Each number is 128 + 32 x the weight over its row's rms, rounded and kept within 0 to 255. Layers, rows and columns count from 0. Numbers have three digits each. The size before them is the row's rms in percent of the matrix's.

# layer 3 attention value, 32x128, rms 0.111, rows 25-31, columns 64-95
095:114142142133123139146129123086132075131090153074125123094149158091132167157100125145126120101076
100:140126118134102122152113143099174134130104153125112125117150072164122120091099111123133121080073
098:105115111143084124120190149147124125124104109114126124126095113125160169096165196129136111103102
109:071160107078098142115106116135194110164132085144119113142097081161123188115100139124109116124086
096:123155088187140125107146140142148124140090215112129143140150158106121140173181150115133145138123
106:097170140163142103180116160112105138131167119129162145109164177123122181121076100163104145152138
108:116093152131120138166163184177109117133154224118110137126064217152128176146060113112183139150086
# layer 3 attention output (transposed), 128x128, rms 0.132, rows 25-31,57-63,89-95,121-127, columns 64-95
093:148130087165094163177169062179145143140156118121190133152114140167178119104087100169112083116185
110:159129139156175117104139125096087109180128116144100126156160191094116148176135121142140118163177
100:156151113165162162122112138138068103119152184146188195185109172089071120185089080124166101132110
102:132118152065089131130135164106110149126059137131112156126119096100179128158199160087134132129142
097:113121149129060163130090156109100078114158123119123124130062108171127099137106119089107175123123
084:141129125113108073058127162070108122081100122151132095144158121152128116137101144100192101171137
099:101089102132152114041135178162096094145111130132141135156119028133167117140118116157092096125202
085:143117166185140209137116156161124066158071120153136117110066076199138093112072168167161122111117
109:117094112101127147104092137096172099131093106148149174146176100096161136180168137132150103140088
103:119096127162147163179123118134143112129148191111096123099118162151158095119132143110094072064142
099:104130102163127112098138124125135115141065104124168110116106154177134157091121194114099104164130
107:137156108114123184091133153189143064101131178114131183097196119125135151145158143071120103149171
084:090102108148114002145148160146139129135117143138098086107147162137148142110105127089131155095168
102:055093147112108110112070123087085096080159172109163122117187144124136126155107062076094136168103
088:151124141093125119083134135098126145133075082100182155092086181127199108134195152165215095117100
081:075118156141209174135074113108177103117119115145122132082145107135178171120176100132101138117159
105:105117135169152110166141123154141087152131176150036129130111152192138077104179155091058112096161
095:135124158123083071158079144149115123138141122118115105178044108135086140105125150141137116143106
095:117122132088164159107167149117137150119139118079138141080153130111105136146151076099156131146152
068:069133112120099057154133209116155109156074115139146087158141132132167183104098142166158108122124
103:116125141121064107145141106141117120120153196136150163101173187137150175130115104071127140153121
091:104143067163068186131142112150170141109137092145186108102092132180100048124127105141116126139176
103:127119087084125159105105121129092107113131159127167188156086141050134159082198119118112171111158
098:108096073134157191091145073144129108191151166155109127103101145124055134083145175102172098107151
129:133075103062086125115079150119131088101118156209144106147079099143113107110154183129091130111133
093:130157117171129076116103157117148100038128102115078109117144154141140110141139046165110115130102
100:138135143142097000129160160133154134149137103107097098138148156144131158136117097083175123146115
105:137108116128085141104146201062139137126052118129112139137116057073099098122109170150148090056108
# layer 3 MLP up, 448x128, rms 0.181, rows 0-78, columns 64-95
111:090159124089155125125127144115117112092181103184127110138125157198134116140160145129131165153114
100:148155106155138108077081121215158132145185144159122118119175112139169130146196145134134115139115
103:133152127141175117126137112135133143187110100148164101121114152163145143226012153147124111150129
105:080196092153134107138107152138194102114168115162128120086047111151133116098114110087077107135111
092:089130141126157123140147128098102140144141114060145111160067115182141080123082133126106102100062
085:128154121111134091106152137156138165115122120105172123087137167114145110175150091137108140051102
076:204195156154106097118108104136090166106073141124160116092123141131137102120109107113098113106138
116:183105121149146129134158145113138112131133140121207091113078157146100153133059091101105101097123
082:105187125088124109097024096101131096106107128196134128078136130219176142112142104139134145135103
072:154138131093158115116103081115107144088141152142187129070163123134146149162112070120121113164112
109:156103148108145125164094152078097120140153138180140099108095169124084157200051087140107153147100
084:139103171104109157135123100146099115117117107151148122107173155130094052160107165077078158139114
092:086169121087148105145199128132133172146161082126138115148082115164157088146075161159120134096111
097:171092149066201098093127114119149146101090196125133117100138123103167137124128080128100118152124
099:142090168038073145086187118093116117113086131102149119128189109104161088126159116088119104124167
093:140160094049167119125147117156141130171142112156150099125114112094121096175067143095152137096109
103:098162146120128068095085119123147089099103124148170091116083160169136180197085069154134128129057
106:058099109188164079128147116148093121143081118205102104127173124144119101148149155137058196160133
103:150140152176159123088018127159150131119158124155128122129170159151173123133108110146114140164117
089:117153176101156123127170101072107144130136128126098130185103094062115041181100142151127153130160
103:132129158193138125112116067178134077124137156180106104146155166124171131161172084102066133176157
095:141157074136110129103120123107161106148143187156142130067169122087093077091116144098144171089114
089:163125108062117132146113093105081092158105130092110119108146105223145124169093075124108168134160
106:172154148096150114113182116137124155173131097055118101138129118073150040133134116129017142134177
108:103128094109195091121134132111124118146151126082109091127133164173164115116043117145109136110114
111:082103126087114126067123135138155093113126150170148044147169119162162157101120109155095068059115
096:141126131166150104146148102110127136135065167142134124095139183182138188084104128113130166166087
097:093191138116156131110153151104134197159158129144095096105161141114135082131134119077092201114127
103:128084107100122132133118117107161114084203092186146100139088108202151102131147162134062162067084
078:156121136102136113153144110151118122050124152129155134086146134148193104100122089116120138111097
118:154083158163171093136169116116140135121122151180130124086130165103129122131076158145104130152215
111:099142099089123115139115127097121132142134171112149128076122140125127110201115100099152175163129
098:134108151060142128101081111120091175097158184111126090056104191131121119135108123176084163116084
084:118116143130178146061116157140078087131146110165119118121183205141125086155117085104080194184115
106:197097099162122116128133110130167109158147133196134120134153103154150134117142079114120128091098
109:102154138159121132125103105122077099132245145118131073106155082114104132137134064142108118080082
081:135153121113181084105125104122126141107161052115192103117099176141164139148069123121069171107079
096:101146092177131140128159098144140104129107130114079122133146092155206055134147117058098121131138
103:095150138142142090077129120128145100108135100152136117129180128178143122142072146166080181146059
097:158092117090133128136131120160134160096157142119139121149120135131119154167155110142105136086072
098:129189143139216095095148135116159124158133103128124098127110131155120146151142156149120088162139
091:133120105087120132117127067129136170158175083074143095131179126153113064113135187104064107098170
102:255106105112132104102110132106135133103143174118135104138177126094143054114141106161070124080129
077:131165132056145118105159144108097131136141155148139089123106099165137167143099074178068109110104
075:154105135139154118109140141123081068128151129094167103120153138125159155181108078090117157113051
105:159109154117177097168195134176101164153147136172127124111148173135085051126096165126113099092124
080:153072166092169173104146104092117157144161125132155113150125152109147095131119098078121091127131
095:181138105156138135166181080112121122147141077104157092111116134156095075177122123092124150094156
108:163104144144117115147142114107131108133189108139167086147191146133176115151168055146060139112098
112:143123083099156107141148116116096123133159086176153135107160161161110131140166125131122150116078
086:155084111118189116087138080143123120098126153110126117101145168112161126137124080104083134128120
095:137106114081132120151160143136110175175138173161138125140135103127125148155178123092144110145120
098:089149115165122111151083102125108133113123146058106107141179114179156139104179102171112157134123
097:129159167099167110109166141158167152128179129151146117142107132144119143159065114156083116046089
092:187116094125132076118108122158172112190149150151137125072122130114117082112051141109063168116135
106:156135076151159111125105132090190144165147152163145070106146139171127141163128083119087091110130
102:129133133085190096166142146204150105099184092090150112116129207156133049116102127135063183068077
087:083175108170118130101142106159070131112099101139226082087094135134168160153108165132142120147126
086:162158069164148074106079113146119132121109109112130118108061133189180132149176113118145155172072
099:136131106147099118122116123101120178119155177171146109149124159129146153129099102097145140131074
106:144079076110162139095171136151114090127162089102116108135103147159159101118155109098046114111119
104:109184108129138131125130097108159081151146102114134085122055109187116094144112156055082120036129
095:111138112092115123085123113161109163086114141131176083105130104181133106104079131191148082122092
114:092115120172141112144129103163113100125127119170136116161159181149136139100119094103097136110092
093:100133167064124099183156058149143163097150152159216110076117097146136116117125138170105123084099
110:120120102120154140123074112121101126122144134127143070115196162177082105120097142144110159064096
109:124134105145107108082157141147112062107198125115131095162105134157152190111149132169125072025126
097:105145123158178095138109098137162125145154093109128111144071173103108116163166123095072137057102
117:112128087053159128082141133134146159163112116107132112115088119140123133222092159106153141081101
095:104153101113156138067144144185144125168168143170137080130046163204134182106116111087112172162086
113:120194104127156114115133146203124158184142092173152113121177162119122100172151105102136129051112
111:169111130031167100110120149120132103139188127144133124077140185163152141129093055117084183114149
092:168110109150115111124129094124158103123128158140200130164164145119186115157143107160124160133120
099:173096097092136118073131085125120121183162071130146107095130166151131105147085076122119112146141
105:104120174130185125163134106152143105145120113189123101150111118198104188145069126119152159053040
091:123082080154142149112188123094170104143164053166149105153118117162165098128141166086102118107166
096:133164088125115106139170172136163133141149128135116115101133087192110101114190060113105120059128
088:152163132162138114079118097147053088133148085160174128062111150121164130186129111066111130107071
100:092094096191120127119142117124139153123126151095151089116060118111224167103092089118115111104097
# layer 3 MLP down (transposed), 448x128, rms 0.175, rows 0-77, columns 64-95
117:083154122128114153158212108131138122116082176091109122048131055089124028127174106124200117162078
089:126183119153156122120084125100102090169099077167123119144143157108093078128121086175159181137124
085:108167130118032206097123144105117141101146170076126114124099133102114165144178152112136147128099
100:130140086105133106154171142106053115109090141096078149157152077163078072130166154199133142161162
089:120165126163152131127175154114135117094111164147162160130164118096190190169144186145116118156052
091:128137116139149000094177079091092105129137124133154129127137139142133113156132141094080139111130
084:178171144125127000066165118092143165125071144137147113096132133104166114150110120125095119140120
131:153143126153139043110165150154108090108128154177104139133134151101103134129116174144149097082116
086:191115144130100163147131100142223116117123128107105125135087074121148135116142166089119150107172
073:168147152077164000124126104135151138115106149134159093101124119141181131135108097118095082129104
113:102120138134165119093114151100073101141137093087161077134101172176114180161080174153104102065121
082:124076076133087171168194127109164089089040118068126157115115146162143123171155141109161112178122
090:126128151112051108121153218163162168140121123148096133155108103132118125075102149179111107107154
100:092125116072157000081126101107143121161109152106076111102146118144154151092120127138118126123136
092:146089111099142128144087155092133097155082119150106177136093127120107151128124055116105165072126
085:140191142105103181176137135120153144109122105116124171117091095145080087077147162116112154136090
103:106113184097080133156127106165169123136144129105101213097132108098067164092144111109170146120142
108:107137130093085190161104142101116178084067126128078163150188132125158067124145122150217148091135
092:113104106125123239132108175062139240060079150125091141116129099112131151170167101140127111127127
089:110120111158136151154101176194130116120124150129138071116132134186181171090147161120120115125158
097:171120075076158127125144128111077158086123106127150146187101152097141177195118140130206150101064
095:118171119112095116085136150145111145125152133107097111161036092149161151206143109098095200137093
089:123142099186109093109090178092121124108151119152142099162174124130122148080158124100129137150137
116:093129066095161084086088098137153149118101124183108139096136146178113196086139160129200157124108
099:098161152133102116113094225133060127088103162119128168079158058138139127092147183155181188138148
109:144148145134173110141093079134141162113145162161164140166157128114092087105095095167122129144133
090:187118094114108075054110132126120118144124162165182092109116172142199107084124080152111117176068
096:121123184125131203137140167171136171147162146126039165201087141131098126072132153144162100174146
110:082090126086139093092131097107100166114146140100147084212114098131116129162167164174178155111121
073:154153117085140000103158122115144130126115148145135083088115116126198121151137108105109113094142
134:148043123095151152100165137129078143205132130145092084077077118148135067147141143085124113154121
110:169137168162147143167137127109149093126136117058139146142167123055098168162096112164164049116144
089:190169151084159186151144167101092149100118131148094179121075193129129136101114148114221081103072
085:172114158115060183170160134106141168198083123143087205142135078138138130132128184172209087120141
098:170147140139146225118116127111070168102122177116089102134134073100150081129135139057140094131126
123:140088101146145120102105135166163094113041096113163114096149117127123140087106180096128171113139
084:151170109101188000088155129107109118145174113101175105119116129140114144175112138136077152086121
089:064100146135142172086164174132152070120117110144062220159084143148136107095162090159122106131123
090:139135105157114131131086156135107182151089095111025112099149190045099178151203153160120121173106
092:162177090095145128112082118124102108134105134166169059131106113196120115105032113150126091184161
098:135113146144076169118135119113232169140076163169092128124084108102124142134115174129086125113081
088:180136149138069146166067150087107106120088117171168114105096148109148105063101179155148166129122
115:115171116095172030134113112094141075158092140110141081139137112111111110169147151106091128134147
071:159160110088159000114127120092118119158159136114172098095101122163192139148121089128093108113117
075:156141140101144000114137127079131083142152137104149118121147160158183153160107105130081139101129
104:071167119101113121132095132156134152126147089104074139162183102084038123161167078120064124115106
079:161145134161099202152142111111137120096138102111055075111103120174122111142164136148110177113113
088:164183093073151107119106124114087154131144161139134167185144167104127111135163126223137108159116
108:063142138158098060159068123141137131126123140169244050126143090113096125122101107110046162126094
127:168151061074127072133084128099125097126131150127118075083137119181175146172160097132067110073157
086:160119116088164009102142110114139120106103127112138122081101138122157138158110082103084104134124
087:133089138094136188093135104134136092121077107125105168165142092145120114083114103140144127120086
096:056095123145147149116098173094132159087091139159181078103111122141107119109127124166191117147162
107:133159073128185023108106104114127113131160115193142128123135110122135153112149107071096168067106
089:093053176119145163140116153174131119125160207141176176129145156078177112138058124127131146109169
111:111068157076158145137100072117181155137155157079100147114089199177114099084154088087136133119125
094:145148121089153093087088189085108120145117149136075137126160178142090102163161182159170188117201
091:166143143132075140077138123052227163159124137113153170111141178149131171108132144119134160176111
082:158081127140117113137136180138167153158128183169176132208120170081107133144091136145131109135111
090:165087170126078164144152125149120121138137141132076153138122127089133211190163130111109111092083
104:099112120150104174140147081167177180063110125094171167148085086067147113092104123087116206186116
100:085129138099155107121130125159141051168107219138138139073135088100177063092130125041181156149085
088:111171176111123118205148148106119110024136170084109158101142115057143095142127119088133114108158
104:143105137136117198119098133167125088085051122065161114085096099082129114107126140115120077123097
092:077176114187129159103142170099103144181136081061124068163164128132149149171235166171053140133154
117:084100109197158105165184135126119102153085137128116119126093182083093186089189133155161165154169
117:161139147116166109089123193132113095109144161107137130177126147137154114146132162105122084108112
095:085150212127158167105163126100098111078138140104130119190135153112149102079088152116120136137108
127:100127091115187110158191121149191130189106138125120079126136170093105124119075138093094137132122
089:170109132071123139105151144123194094113068122133115086095112163147103017118115103155153181094138
098:173175108133163095169142167145104133142175068141150136098172199088080137146120128100191122129095
111:093131075132083141088109147145164175134148145143117163132103150119121063126192120131126210090144
091:129189112107120116097149094099140116129096097091135150115093144135108201152132169152095137127099
082:139087143134124106127085109108134160148129052138099199131141117107130105121114090085165106126174
097:203133116111123255110148124087114213146161158111140183100102122107130107147122138114145109137134
081:114181069091133110124072089156095124161124148105131100155110172130161080138156149140121169167139
105:169138152137098177121163094062148154129101077093084178173102178086141080144187206154145076151169
086:114149110116129153162173153109165096140092121167090196093122189124122127123144186149184138101118